Weights of a small transformer language model: vocabulary 4096, 5.38M parameters.
Each number is 128 + 32 x the weight over its row's rms, rounded and kept within 0 to 255. Layers, rows and columns count from 0. Numbers have three digits each. The size before them is the row's rms in percent of the matrix's.

# layer 10 MLP down (transposed), 512x128, rms 0.0572, rows 133-187, columns 0-127
074:177077139116178143097151126108103139101113185109166083166141109134164125118147133109095127150147136150124100131119200099091182167136095102092129087151067155113133114206090139135112134118109085156125129133129075156141030075115170127099145085119107127181178095112124140180053097121165207126110110177059131133158128154117145146130185114102150132121115120083151100101121084161130148066128
087:105122115096105137162121120186091122144166098113160154178081146106137161077170080143149117207138098123140108161152142103116199132113068109088174112096138089162090173094148149114118150185172143135117135152175091097109141087127149132098051177075138160163120064143094133156107128131157176054144093133129092081147155194115122066166097133163098133180097135148115121131082156127144139144114
108:092179159069139163129099137119133155164147114097156116147109142184084181086166140066169144100100161037155095123137116128181131120128151167160056076096151080138112106076138112112096108138136211143113138085115114177096066112103100091087118148129137120206109144109127168146119163161075136122175158071167139171112125096113120174139142115154171114139143171139072154110120121119116153104108
083:168135147059130118131059104144193118134126071112112158117131147110092147106175171061107163130141115110181161146128093176082101068062090130101116138129125103095168139132100168118131140107155125161132157055178100147152141103144125129167167128114155124190142138095091118113160115140156149081182098088208095104101110045143182152075112136161109117102126136143181118102122110116134160083092
082:134157116168170148098167107110082144104128083133061205091190157141158107168136129126165116095199098078112148169068154122150204136153128116135126179202092137133125152113097151120098063104119099092124166123147133162134098122133059145139183124079122193142135143112109150112092141091151118129084116193172170112176139140098127126119122110142138149062158118086187118146135085114161119151122
112:138120067163100204091098160116140162154120147170128084171132170158106153083148184129120132111190116132115136116139095124163117103106121107057125124103187129067129118170083127147202110160126114118067130168112143187150185133079139119163153106139117107095131056119073144082180150159165129120107160197221156148161128117095130115141122079161143108138138088123120152094135138132105137081147
086:163139090165190078157143130192089146109165109159128140078196106107164075127113125142158128138112071087103149124125138135140132098125088085132119130129117143084160151107172161123198154101158123135127134131110158180128145143172110069203108141120077187137138201117133109123052141173082069113152116082135142113129197107119102129126132113086115151132134176135122097182183089179130141105078
099:122081058137124070074175114139099067105115107135142116124149158178128138098117085126093164162127138102093126089139167175088169112125164154175178143144104092129130119137125131137142167126182125186097105115125116162134109072197147151126113147126145109165162152186086022198133121153118111111138181115136123126197092133121114194181121099120071111157082128130107139153133113099103090080131
089:121138160120156095130112150088117097147146147215113221170089055162162106071073099134104124087135142156057156137123193105100114067136170174084125126135174113096162146178143142139122140108104159189111121153091132110136130149087098150146156105167064131175108136093146119095068156162126138138116168131180084144113155125119082087140164164168103153136132081109115124105122164122146158113076
133:103158112087044104072116071098146073114196113124119142128113186182120166119102147191110112102108097122106103167148183076103158121138067117121137140150151100099160137085108089101143109164195174154070127192165124171151164085105130090074162094165145099106143100100153109101106118142086128100079119147129161074099140181149138136108142171090115122105123131123134097180113163116098128172094
102:148149160100112141175081164154145142101123184137167089096149155191196154099142129147133122170143128115101124108110112143147070159141178108138090116170116094148129151080147124120095110134142153130135057090175098155085096111117134163114091140157133188185095115151137164160110146128146142150104124131124136168136056136114215088219064113112134183144125086120134099125050123090056129121122
081:152068087061186084108114116103112070120162098110113137124144086135082144155160118145144113162121199143135153129125156134108120133088205128141142174154145136122090189102109080106116105146153085156151130168168154167069060087126129122144111106122206118079164117153122175162162127132128152099141119121130099155138104177130190140193113186111118095136133173093119158131152138133059162112058
104:109071117160129225117152141120241103109147138167105117080127156170138170136098154114124114108101076146095180117146071123130129083134145116181115147136113108077161151073093141130201125123120124182123100170115120107154133115136165128166104146140145091125109125142099109134157144145135100150158139049123119150060133123079106155174194136157089077147134156120124135102142161124161175170203
083:108127126067188114097121108073157144104089099143048100107112139116148146093157111131122183109228077153141127083124138122113127116055143132078102146086133101184141089136163122168122142152075107153169217142139151135123150148127113155134120107134146199148098101132144109121089157155106114139151118147148065086111158148094068143122178155136139141167110123173087126087089158127188091151178
073:168176055130158114162172087108094158138187108129091194116158134104100120191109147091147159177150054097142106122148133085126108103113138108140095122068103132140088054102062147081095123061089118138170120090154151105129162112147106133111102101118150120131124181074177114146170157113178120134127095152122148152165093112086090117192154112101140137132176087127134100127152142188078091117107
114:109085144130222101093080157157126119113121047150132094094148106126143130135119133103147158207124165130138100069116047128128159182118163135115066102087125113185166113179114085121182190120091105139179123162124148123100115204159133127104131114116138131159136135193134104121079116112094145138097143138178155108155092128090151091160126054143127151131096162106088157134089160129112164147162
087:186125156092152173114129115148118151038170117117141109098166056134115165125140111127111106107115116185076137130101159092123127160135138117188105105116127177122094129079073091090116153140158135095142142140087202130110083110066141172165181136108089112133167142155194185141158149170101138162106170094096111085126087145117093161190155115147143145145163121068129152160109135159098170083078
078:123131124107147202084095114141125168160112126158134166087091097141132152121130201097125122158139158134142078154108130129125206143105228114105092163149101152189140078088089086140154160212126146085109139153152150126161085109127132144173160144112129193131125050138131106108101194146176129183112157147104155113175117184109117096144094124122116084143131073121147106076113156117158129092134
111:132182135169122095135090143117115124126150124104148134130155083213161111116129142121149080114149082092169158099208058125110154156100113129162158216125117154090172073090102085092075143080171141101132170131160153071105123145140098160097129136114125159065113106069124149118122125176165157162118076164084156187151124158113152113155147135138176115164107080090140155151118167103110081119161
105:187115180093134154123172164070150117117090085154092099067157063146112165113084097142062109119074166166130157076211112068086192117100114100148159160120134141123106114134169143117080070125097131100106135130159121137150148115096113128197072086155122139152120115121154119121195101110147140116133134110166174119118096153143150146176164087179117133104144138088120184128062162131134125088122
082:177056093131097188145145204102151152136140171105123090121165138108144169088151101063116164130084111147132082086156142109113132135138101142126140132102042185112100088108085120084080139136151154137157143128128094174156134085118154194119140214087119129061152105140140069171084159151120100124147108140114198147182179148105089116105146149136078134091115137167109103100141138127148160130126
074:137156146112112104160071099145181099120097148110132146112140078119094093139164140143126146154147147109080126108149094156100128136095099058091162157148102139209136146130116132117131157127082094147125084184145077111098077085127099174126142085096166131107138138097068119111079117216182144096133150137145109083161091103128083135117071130120133179107193101110117134030126100152127081194145
129:110133093089079086125158163098043152081120160156080152184173076151141107119141101139096124113185183194177148107132167116178195097145175081208127135156102090104186165076080133121109169169090104134123116132140188145136130137118125099125195158107153116120179141090109166183109117161125138137127147144120116139154085125169094085112137103159109129144101129141075156134110091157131123125149
063:070151150124107139163140146130127193119192164132174073168190174145095144161188187117136136112099089093168121118099121158162128142108120172095143098157048057116126185147152130090115115151112095098111084142142150210134099129155156126144142133123147166123150153114175130132153066164075178112125083094087059112123115120121146158099157111139114118091104095118112134178141086132074091173134
104:104079139163127114152115129155072128096119165150101084121191157109092130148179113136099056086112175103152123186140064113131122130115127073133105124144124104071123129105123119125116152181145110097138119113145155163118083123113094102125185116139125165153125102146153078099152076094106092082109166089168197114107110132143078159066164133104144160044163093153098195072170135140101137061153
092:122156069108094146146117152123075148027244117152097166115080125148135136080164113157118108172110110147132076158133152147135140164141110161135105065093105071137135120180124135166096132168076152143110193162173120111144106154142095067146085158154127124166104159121166148147094132126100131152074142138163144110120179103114129166143091152131105173070130151079139141094153173118165087103148
094:164148149141070250129110138123170132079127097089129119107147159138105120148144059152167190157097144116163146171081108158088163064142114104059179095125137148110096176069157127085125126131117150110114133153130191094105140098127125135135120147140153143102189114098126182084139133117156086138129076099095125129093164117112102115158110172124083065101145090093103128154193130110167120169128
106:100110146147080139151121107094164126098146105136139108117194071123177129102114102058078127149122156144181114154099114161153126140141166149117129077141191153163151137123155120130149148184185141134199155107171103120153137080098129129136166140176126145149169154064093126142164118111074094141171130101132092158135152050136110166086189073172183103090205090132131092152102091120163127111093
044:128150148113176110140144120186032117160146184148149139162130129166108120142105167076105066132143145156155138122108123164120163127135095117091127125194071121139120121107108139146181188131154142127115100097203096151080188097207101128097082124113109102155096113134143186139085151142127174096129183191103128189106169161124119112108137103152147133199145146134118133127052189127127155149116
103:116187083126169150070106133160131092072099127105141130143077147132107168114187116163150096171185118164133163161141160139095096045116075140092136172097161134095106081150095148186147085110118119057084099170154106152077087101099082110080133150179143144116134164138142128166117168108118118117105124090115169126059120118112147135120094132106164162137138095170127157164158185091133068108089
117:134120169155140208157097106147101177109140136147124104159132133122168142095093166132126126150120090078138080166134110117079106092127114145074143113107105180156130160136153068172083144170153163154189090127122167145170092124112097049088159182113137089127148165187114122060151131158127128092120130127131136129125098166096104153084070120128065151128087125155224170102118075159095128164105
122:128082162136090128160112155104133082159139142137152120112155166083175195132164094111183175131101130090077143141129136148112208158126138175190139125109134133142132113090164173097142174151099107147145083116181102089138161114133154100095112101094115192132143087195106162118221152132086198132081171102133116087162121154179156061122086180158114166144128144120107109107104126126134097111157
107:143171117193151091101100069110118074149149114114125131163147139139104157177190131099136099128157103114080137106134090115106141150185161031110111035157131114104142111073141107110096105167120139086155146107144166164163091174152144132142061107100151181105133161099135111152090103137150124054102073102133138093129067116141174137146201160140163116150107153107100146167077134142150107121166
110:126046111097121178149132132139157171161082255153108094169134168150093138155112110108141132150159086148161103149129105105170194115113103156085147116125089131105121106189163137096047077153134088133145116120136094147074139144072102070131115149160140119113157106138130117093154123182126135191201157140100112128169150181105154159118097136105152107145107161120148133153157151113177128130114
082:159125113166094090140118151126128101160144125181075087098153139163157108141175140052133163154105100156101111130077091166115169167136127082081160111094164120152108178166162130143097185025148155057139136109188059122128132174133147109105123132136132084135101171081126106146113171103108095108102098124129149142121128186117131092175102156150093134126086103148127110154167110164081146138213
087:099238140087147086133154139124184090126146115125176123136117151214093136129094150082110148121143122121101110117180176165134104138145184139146132084134140150117125127120168162112193130076150110161151118124118123134110174116107117084140178182111194149148100131109137158179174098099143107182087147081143113198157119127086093121106088143186159096161104151116140170117071136083121121182087
097:114121150168054129156116114125154185119139123113083167096112113119123077105125164135098126100105123111085091108094124129070147098099111113028136131156064144127125148138158136172113143147112123107109085189190195137128107163092116080106149153137084167077129077107132105086109127148171107130123100105133095097176139094122113151193101124165192138123184085125168112116147122151130140068035
118:084095086127121063107146145206148151133153102177110081114126110068095138104168099130162123135107142167107133139133171100039144110123119106079120137153120133122084166110167133120100123150123114132139112201108153164191089117125121071147158129117076132133178186162117166096156116121137120141102152137115096085165107112036074061124138126171103116104077138122166177085087140159175106167140
117:103171069153098226144102124144135087077128145155106122153112115168140134111149114109166120092128119172122110154152107105198149125079000191143117117122131186176083146077161113121100109116101141131112141152139160137151115138137158141068114130119172129147168157155147149153096156159072094078089100119171101151113117127072104139133141149102097136151105171148163186179135098147142183139137
088:162173127200081107094098168151180083082096128136111154139085119106147187035126155156176158100129142119126091120120133121135083131126184122151121096185105147125173093172105115112086118075165127127176130114133098123098132124169112128094089136093151096152180092125157164148082144173138152143112109122146125123126110179156122126189027101128143151129180157174153097127157157191098102126172
120:195079149104104119161068190152142121121093124112184148104172129105136139142157161209099104130140108181159099163155094175097139164172163134128096143102147099141101128173158114024164141131164177179174109099134133110152121133157136078153092113081154154146124143139129151133092091117157135195130089149090095079106115117152146091112113143041108091138148120169103159192145158110126135144149
096:170159116135163135085098160175142097100121112095157118132143074110067107121089127099130197176159094168154097119130137101116144122135131104077210169170089113158108122153115149122169107129117149106149108150202104073122088137194137122129101175147107164139150093167169160163144133124126122109084114138119175113129103107191129214131076137128070156120156110177095105129126086058108130203122
115:128116161117122120127089122172149150149101079156116106078134032106078172107155081145148072156083141149133065104114116102107120093115144179137118148120124147159185081056210091142068156143081149142115123168135114159148134173151144100135077107205115154082127111132135100088136171156152090132105119191138110158115171138151166127128093151126155129111160119146161082108088120094139116070072
106:109141094119130190122108074174161065084140150135191171095131185152166116131102105126074105165152133170175177076109126111130108096100124125083100174144106134183159137118164150111128119140143109083212105093127100165152112145079175140181102155199106146181105132159107070128137127158141169177103165132153056118197068115111112166128148109172101131124146110114131133121115144117148175129110
155:162126131131155234152107146106133069157097206124111128131136126186104116155117141136099130133101141106104158106141128086146139101142146088144108089150093141148141043118145148141140127122109105096161118110137136212128163135191144133165131118132138118155116119121109130094105115127121131133132146159091141121189130179118179120248170084066157098136157116043145128190107119181073108113110
110:101181128086081086116153146128152148152134165137179099119138132134124091146123141111201146106131138121115143147144131066107101107143147167108092158096138177043080115163133125153046133137119122166160118104105172099141154104137143092161144131086129105098119220115119137161126103152074117163154206117179100147065106172099142115074177115102083127083130110077180082128136187115161117162111
108:147123119150111090145107186139134133123161092141131091188173106162173137085123133171101081134177155162159142107125062103087115125131114170124120144181114179099158120158121068147129131155100029100119192196068214152134134136168155149137157192171110088112138122137123159158144156109158152144162156132147116120140154062114140147122143187105123162109137163088103127103122150171157102189099
097:167134120096150220108064117084072137103142078100188116136162170093143119139166182138117137117104082138187109171136121136120144171125111109088064113099090170104139143100139078098164147106111103107194120132148130074113105137180113136098175157159166163123105199138101124135127103172102124115153156131117172133163120097108132096080082113120161173078085139090152097214130132113151139176144
114:126135153136155125081139137195053129132130084144087099108130169201130135094123130069073111131214056113109124163186160146106122140053198152105111098150066145113141098119076177126120151164131092093085146169133138157120139187123128136134138119097145143167140102165120073141118108104124157115140158109158191107146133112130063152122141095094158126159170134141175196140145158122132096117089
100:133122114149179152142128108116047138112099120141180127149092152071175184081102193119160081134117078124149127119104157145166183146137101124121134100151090100133164120115167105160122097106187124084151110157186157156097002142113121170128129171183129155170110139072157095082098103105146121093124158181161139157138084159124101106136122111139085154136079123117106152148116092130064132089124
105:149161132167084110154174090125194144113113149108133101100186139078134083172162069129172168116146133186089180172047122167145133131108114153155178097121084126126102186155117069109085069138022121120112131110109133129138164146117152116162157162120159109079151194134130106118127115136106143160088126175164124135145143131050106156140110148173136145140120151090137133098157132083155124112070
088:171086124191127123145121136127149133097146182133115087083125139107146133127133118151122107123117119106094167112095138139139136106159132050102136107151090118185094113125127123145171096058088150073107134136169100130109125074177166190100140175053127096136147080158142083083087137193119169113135153152151084121132094102152097136164109146154201145189153145103163125042099141155164124086059
114:106166144135146151084088118133141134186122131136095104120132111117108160202103100134163123169189178095160145119142142079141187176108110192132164091157120113075117160163096084104087124132126130119077121176189130139105131142151101128123105159088137158200120135128141137123119086131116111161134164177163117179145124151027048100118146141166086119090096124174055132161092101089105114162155
117:109100177143129140145140160068153136087105081138157106142127087107148055126128116125188113107078151115104141127094083117153107120149174118089177127134113136194113190155121180138092127097188163087065105146185119143142214138077149090165109161112075159161134140091138111068133115146139096118155104100137074104117088177100110160071159093170111136095185106141086140135158092115136160115163
102:161103161079112129144105140134129124116130181113189167125179150159140125139167131092125080048127123129110064140126132121090135130174165182066163076111068111156108109094121134088116120134121085104106083136174092124139151078112143105105138153107094142090100198143173093177095149111099041100105116199153177159151130083158068097113099156066160144110103141114158136164147135089152144146126
# layer 10 MLP up, 512x128, rms 0.229, rows 134-187, columns 0-127
091:094171143073153118166154084049143131164083200155087100106134160132110076173124126111101200089142119122100104148107113135123128219178153179166080120119141150161174125164116144105138186127093106115130133172120144126164162147066104090149193070129142159144116166156106123114159137138088076114151120098191172132124151133145150161163091170072155179121147143131126127121160169149112158145147
109:069090159138133192119097129072153108150119090130124196111147149126079160110101142180145089105128149154167183138123110088080178125135108109157150128148137137109100136127112090190094161177138143145098079186126169094078099090137090076155123185160160118151032095141115085128115110149165110108152120126136113102140150139104152170092149163130150132184135101130131097170111157146110029187128
081:103162137085157079187130117131121152063095084096058074155124144101113132177141067133195181189108087134087123158110117165121100100147149122152167130126099163167127133129087149124096131151093125078118104100094130126157130106134112111075129123123124139127108158066137148160160180189120170145129133202134099105111178119133080072139126134051128181151179122101179098113174191139143114109119
086:087110130089134101159123122130102160176160096109102115102165151178069127136085162093080100096144172163139168094176120174151121076162143098085165128130136075063093144091107123180091138193152142139165117117145129106119106104111066109192178072115085067058123121096161129133152121108151118131091081159093163144152210116114094116114147073132133140172153127095098177140092139132099125097123
109:125157159079104143102113106132149112076141086104118081064116125107120106151099130064142097144111204129144089132119134119114088149163138169176133144134120113173175165100163185096161106081132099134140105133114111099122150149117148168150104141143097209195130129118187146150106181142127186041137132152115114120069096044134116168112133136123166120095186178091172121075109107148088161158139
091:077079079140109121108171120110095142138158096107164140149127102145116124102147106177110084108146114113118157144105076154198091098123099107152138193128132127111178096103169142098149090033162128149102125135142176152044186139166089121195111139179136133139172132102149143161147163167140118082166179150085143091194160095105126167123115197112143127145126174196152111148120123159154146133096
099:097134139150166159086165113132157129097113131120155153164111127136099095120087156124134166174123123100216112136107123114133121133069236133145089192146159119138188125142148084116125193127184155144120142127094154106078119142045110119177102160135079106085173150141128198127097132156193150121091095180141180102135162080096136155114133132150096123173145153122117118128072092077118100153110
089:126121129072157101085117098098106159192148132158115175178077054121210118069095113114114145102072144144117139123169132133066178151176167075076070128085151097151124197136126100128099087120149164111113128181083155125164130093121111152132189134140094122140117125153149132120182154119096106174119170149130101129144099185142117131115162141150116174168165118200155132158148120122126149070095
124:172101129138144128067145100123087123152099072103100143183074139132076101079145115146104163143097125192120154130117124104160154055166156055129140184153080083091137140151143047089132097146145153110115096197101109152117131106117131103174138152115091131061125172073132119119110134133082094138085142072089140126109134156164097139136098154121077107101132151087167162166153112088073112136072
101:084099166149136114109174132144090177161177103112176139157124117175169121135130135114141169147167118076102156072146152179114109117148169111101072098102122176097174122173172144159071103161135104160184154066125132116130119137057075174119108085089170164109101123078084115118171110037113142143125065155089078118086156133142132109162155121111132164170094120101183137136121162144103107139107
083:091145151148098141196112117090085138123152166118087111081142148130092159148116117169113126105163113114089130159175164088097115132107125137198108137090167113145095133127137148081173212123138142151101144115122117119142117147138118093125098095187207137133117138151139103136196150063097088156184211184130094165112117200109159086062160141130122107111122108067137094167190149127109127090120
106:077140109118114096135163084083176173136133142173195141167125128034125202118140124125130194112119151132138124132181140119174150155106110129086118134091185127117122125085099138143094142121171094076129077185055159093099105136177165148119121129096162179122159167109108156138118123099060142110171123181121073118108125142083171118092134082112148181121129087152094180147096102163149152155122
088:131132135137174107113076136103142149165103094163087198091110109177117097121131129187110079173125084156115153076189084134122098140122127141061118089153123099166122146179095124134148102084114162169167151160107153116140167139138106076181155110145114198117118107116148110134195148172135069109136165115087108142085115106188063139079162087138112110155109149196139127175104141128177122107065
076:107112168143090126114129160101112107072080159175124145085126041099094131106129121151145097135148209166118094140159104148122139075124092102104131137199152084124105154119134164129132097189122123153115166113106185146096150152098168148145110115077108099123157144158177111159176107135097177170194099085127091118062163105172143111069122103137105096127123142171129130117050143118152159107207
117:127146107102179131125112190140107099132079083118137134118104205135081139204121121137135136172104139182152119061095072116125135154093101103145126103127138122171096128161105141128167174143121207183183153129133110153083162144168118177080176094138137124173084151204131100156137117120159096154141161109080115126096171152081116178104108090099046155180109099146108115162171138144139138125143
092:127105107033125151149147134202129153094149075147115087141152118113126168101163144128062152139112145102109125097139189070131129156127112110079165168086106183139124086116119132148157115151117166080125105157180151123085145156097077105151169160119172134141151102115107135136091132105111191138112127150073110058106095131154122205127110108104105115184122080142150163205154151156109094095197
082:068160102078149084115163061071144125112144151123101118132137128145148060141142108129135092108128117112124101200146133085067079110171093119146139176155079164120141091129130050148139145120166137137165139172055118110122142119104157134118123131140196071138110198150128123138112143100138105111144143106129130138165123105206205167161149196171175112079108141112164142128127114112166069109095
116:134122158105145118137095107136121159148067139099187167068062100180165107112201117148165107152121099092176146105152106088153117134160105129165141156115142173067163103144148152134128110070097124144149096126113111125172118149092089138145122118134149143095147118164113047191133116145043121131103099164088097142109187178168101123149093138129153128119144115174129082154079159052156057117161
103:094140128111111164069097151140165133132102103077150129198101126145061098206122158195119098157159147144192122134095193085092146119109139129209058123074110167120107057066123128157088091172132114105149118076101097130108118095106097088158115107149115138170118113114149129070153114122100134090084129130087126133112091164129087151115100108171167156102131119096124133163154154161167176154129
087:043184139083096142167167090155154200134103132127108185159052134166189161158125137138150132127176114157110133153151124185113082218140157093185140130127125108141163171131165142149141122134109150169101168184110127083105139101163187133152123101151108147079079135133140114103143096123120119123131132160110099231140101108119130158147168126140191111141095138063100132154114114122160113129164
076:101139165141170152152096098130145116160154107121146145152104088172126138107083137147077143136095177114169124102119058140137181116099110063124125109147099174162189138122086247143146129122120170160158114128121116131165110102083087129134127155111143112110158129112132115169148166179055144162157196164165049095128100102122120161091151123156132128190192114160148080124149098118131149191134
125:151162107122126103099075108128122116137161107131082160218146100102134169078132186155171149148141171182194176135109155094145148122091121140170114143075117167125152084122145139153123225141168110137079164120101133106123157079094104124118119171127109168061137129140098170171085133134148105127121104172163100067113161142193126144071185127135076111149133106147108161144121138092069105083131
065:116169128172074131160082080119089171112149109101138139155160084192147118108155122125107048114156134153087127110151150171062144129157152089109113161196139146158151120134083118113174115124157101126190166123106147188168153143152143146175084095176076161084166141185107109139174147153114129130114136066152136135131097141063111108138172098064126150144072132150161112092066151093096131114087
101:102151124094155143171097090162079095083084113108145136188120128166191157130078107101121189115167129130162169087150133093162213146111087125113129152103085140131088099133145151114178161102119167141064116177110112135181177165114167125081097069114113090072114160194169150156115172153180161146094168109112069161116108150196132115161148146132106122109114110120135105130098110155142172130101
092:119179156095129137136137108107154151126087175133095148157168065105123124196142133141112148106085194149074134182119092143125089107063106102147106137143150146154145066120128171133136188167147122129129138115149121113119156174079171193163161085157139098120149105118168082127135118108169147103096141086160144156122155093150190092189111143137143140134114141148051115118082123050088201120190
088:102124162089123254107148065107113095146121135124072122117097132166164095097139170100133108087144133126134098116149178106151130215145164156191105148138121146147117116173100191133143105102141126161126136116150097092165170153153110148158099121078156123127096104132093088160128112124130173176127139123127114170155076113175129167133117109078176181177102122102106120078162140102096188057156
106:124141122103121173142162202083131108148085117172097155181118138084081200086139105113167129141112087104147163083132135113112138145100090078101126165072093139106072118104144162140140143109065187169117112115142166127111141123130115173134038151092145070124164083108106177111102142127162171091108120126140114100065112152121135135102135126049160160197093153141174110075167129163125126145157
047:132133123127124134134080154117145083143125180140095159129122146144162128079145108140140133140166086063082137122178134076147120130111132146141085138082154094136129079181144151111101099110121088127070153143007130122171071114106146147163138122106136161076151092124080109059182127113108134130142072064158117089138060122140139142121114153113157122038151119125086147124172110095067075092123
112:184106110197100152157113123127121092159102123156101145114175128119138110107087096080164120106155146145108056137158175168117129123189105160088076117174136125182162074125096112060139177106124141127182126101167151114112172129125155140131110104103141192099111087145156137155128097203179106137107172161124134142124122081145079150083140122144137090206080126160090133187125146141100202143168
114:118088162154117155142104132165075152134116085102140165160160141137141112100087172167093146085133148101094094088115127146109130097116116091063153108164134117133118128141098094159132121205130183201176074136106079149155150149111142110155111143114133088180150091216076135088116169165089133151106168070138118127101084164113048071106080107123139128127072172145151141125133144135094174075104
117:165145071151128110081150111107192163116145154108164127096146089119055078181119101142024154138133121075152119098147109165079162105167170129127141151132154081169136148135118095116166077129144133092117164148126143120109112060109120127173182131173129130168134133141114063125091059105175103120178165174168098103096154073115124130127106063130135133150146130185190122111123082119131151151126
113:106105158122091063157149111104074150123163093159100100144132151162096142095153146159199117144161142079108077079158130124116195107112058116123160095056097102123132127132098115145158191173073172135070210099097129156143104187181138150165125119067157136122145117119173079090131185165168122134107170112132160095145110116145174106117112163144096124151139111126155144131097164133151090163096
106:092099107103139088155195066073186180191083198202112085097155141166122155127125133101187117150145084188099131167146146145153151136133173090128182125090115135137174093161128111081090198119180160106076079110146120141119147150139138076138145087142155134158168150176133125148125108117166072155163157106152136152157098113112110155182115115132144187146138113161129131147143145094082122139138
081:157114073113114074106161128139171142126158131055107122132080090201127173099151134093113137166129129120149182102122115149095173040128155135122140106100126103105153147133096102134124120138133127161094088183151129143141169130064122154133118165171124081118108092178066148144097170143060141096096138169132083164124164095156154127061142115140130141089166074067104080167158110191161103160097
096:143208118094147089173108167134134048155094096135153183112130130109102152102139095125142127138158163123092146125148147182120118095137118132183098071114102147092140132106134097097201094092102114127167125142097087111145209119137075087067165101119145168143119064115157138167113084050091158129110131122140079109170175123062149146137131186081106157115108129084168128154183121119104138149140
096:141124133120149093134113123144179161132154132103085125152157110116120135098082112181183099155159176094174123144119074161105139173106107106185087174122102189142167140098101146132132100082085104129149157095100194159143170080146134214135073121135166115148127084097110141105098106127101102097109137149143080065127067135123123196107070103094114121173223138162131110111150127179138098151102
121:149130112095171088182150069104036111154129109137092100129159158122115147153119138106144159142147105094148151168181184195130130144091116172148117154125123131126132095133099083111157120164097118123187095169127188130161181122178135228156119081105063174132141136128133115170145099145094154176079188082124095114142076119068098179142137099112123097087139103103099125117149155161117149116152
117:140119130139125105150089107134151148087116140117150175101130169113136135132131093156131065148123158082165183180138172076171161105177202083193132111065117113092153123148156167132174111130122133096105140117074172089120143117166072130108113138164142131127113160120121188055095086108147108090110118155108110130185179142158148138110187131065152134079117078088096115089214126155133144166101
091:113131071159068189095146091138145158096111122109106137165063135122163156102106056097071180105164094067140079144141100100141125095140119139098104144133130167125154077162141138095059091161118093132142131161105133123079129179160143115153144165141169105082109106113112143154187118128105139068118082130114166167141100172190067084159175140087145113177150090160149167162107126157112121099173
110:141094143164097124076115137157177172138073072124109172166152118122132119123170128200142099112095111199154121163121113167117183151128139133140091105114133085169143124164173177079157136145154149181132153120102177146107132081100122044202140133133147130196132111160170115161122071076139137170171142147114150115107144104117116101093093127063161124154192139151154146206118129116129135101176
097:144142089159098121128130080132110148142116113171088231156085080124157090120077134099171178101152164107063105082086095114129102078140145156154093113157161127133114097154101173120075138115127123142095153138115095104200109149076141116163136122103212181123074110148156107099153109084120165110171123088121129076124133180099122125137119127115168096110137168125070153131103063156107164078091
113:046063140118185153100201131099085088118089153173155156115097083177157091194112082178145129103139171136091104174134148131136160139149199186149150115149106101082165133094147095173109141149094125086125123125083157118167108166150137053117124116108144150123128140094135079147131173120134049142116134116092152164135132063172103151174160129096138115092130137116126085121096139112092174125110
107:097134122119131120125120163058156186151166114090159120127158152143145072129106115142112109108123138135107123142127127133121112145128152190146156166094146119139184140102157128168133127155172112111105126188072123124135175124111081120155127158134226141210124113120106098082148136163169101051203163143175152139169089114190150147142095078058127091088087102187147156140151082157143087118167
141:169128116116142179118134073103149125171090164056114111155106125153158134131115184090151110102143147122146150069112198118115073119123114092143124153161085188176153024131146145204141104156139137107165170175072086139111125127147171125160132113135149124102081109125151079134114089155114082140163173119102092158151168137144148086142132097092192106179138131130128139155085124152057164084140
113:136107191127111090101174143082122132168110145116128158099118128113163173115108120125120160113097139173102147080104071131164197107154108050137109123120142178145114157160174132137142118180170172109176140184178091138103146118123156146172127116111166118116138139220076104111129080112128099133160159163107062183154088123098127065104183093140088213118116099099108152138079117106158125138105
112:121139147115126140133172073127133193150130101122154138150127131148162162122067136128059146187119152137144101144113164155127066109182086143150114180151109127139069117139102105195072223159073120107120218138098143146133176159143140150128136178124129117130102148064155059161167137157091150116111147149142117109126106093088091161129123089107114104092107093143067115138155115174111068082136
088:143159065099099156094118128175105158148127117109109097084096147135089119151176160121161108132124129141101182161159122132159089101121156091142083162151153106051153105114152156096105154088143131073130123125157189063101078121101117049121181131096092155083079129126162158113138139122107155088146187122100168114117123051084089141152144118126160107118150135137110102221097103064154077163120
120:096148103089182135159156134081076203091065138122123125075081192158131102120145067099138122112064133138157161135134137114140182134127143145093138139113105089118156087144128140171154141121155205161130107156189156142121137143139106133137129141068105136163160151187142143135120154130117100080105137100058133176115159109161100143033132054159114165145165168127148140161097159115167130188139
106:109146141149152109171099152157181120111175094131134120117171146134120141107086099118156180143202084199146102100148131101145073103187184194158081127113115125138074156110090162129189108141104139129055181122147146140122120156167194160112093069083094156122171089134138089151212131093083124137165129093149086127112100128092140128141094136082170146146118097127122162123180160149155153134115
110:099065153100160138126178096118050134116130125072119066112161150100114153110123171113154131123114126140149077053110102183106121104144115136131118136091187127171119144115180144189053092182099104143113112155088156107106141146145168127122076180149146106108099182126131184216174150106079144161138137127150164114085106055171124103105127166163189133132147142146155144114148136111109141122082
086:110153131111151147150089142118133105129119124166165111152149180143132116109103151113188090108137112162177113155123166168084091114175092093151127090136221114124171157133135133196108097172145198154088125128087163070149144159124150082140120126167132184161101152120110112171170111099113171177070079107091124109099074044135104101133164174143131143126090135128089168113166149066182112102134
119:138170153118111169091189096114133137135110135105069141191106151136115148205108122161142110095191105082077168084197129122129187186074178096147089104154111124116156169120148116151143144094126160153162066202111160100094157136182123117140143116123166121135063194107143169097157107140136102113164155110139188164100119129119082132115115151137168144154091104082124143162139150089097126149178
111:106121123133130106163140092081080115147060128153141114121097130112136194162132186099136214130172120076110152161126123158110124134145161108170091128142171100113121133113144182129163102167145067129160142094121142136203095161128215132099163164138118143059143166138120061144166160163104139168160138111068127045179135111135096119148083163104147143129147097121123133170169130099153125056138
100:068133122106175118128137156179186099103077159167122122135158101093164160122060073106109119153153124111125154137111144165204180165082074123170123115174152126145113093161135207119142174105135108156116157138081097091110131140090126138141125138099098159140114084168139117144087110184095088131077097170121186101125138114149129134115104154131158109142069142069101094124192164140202122136191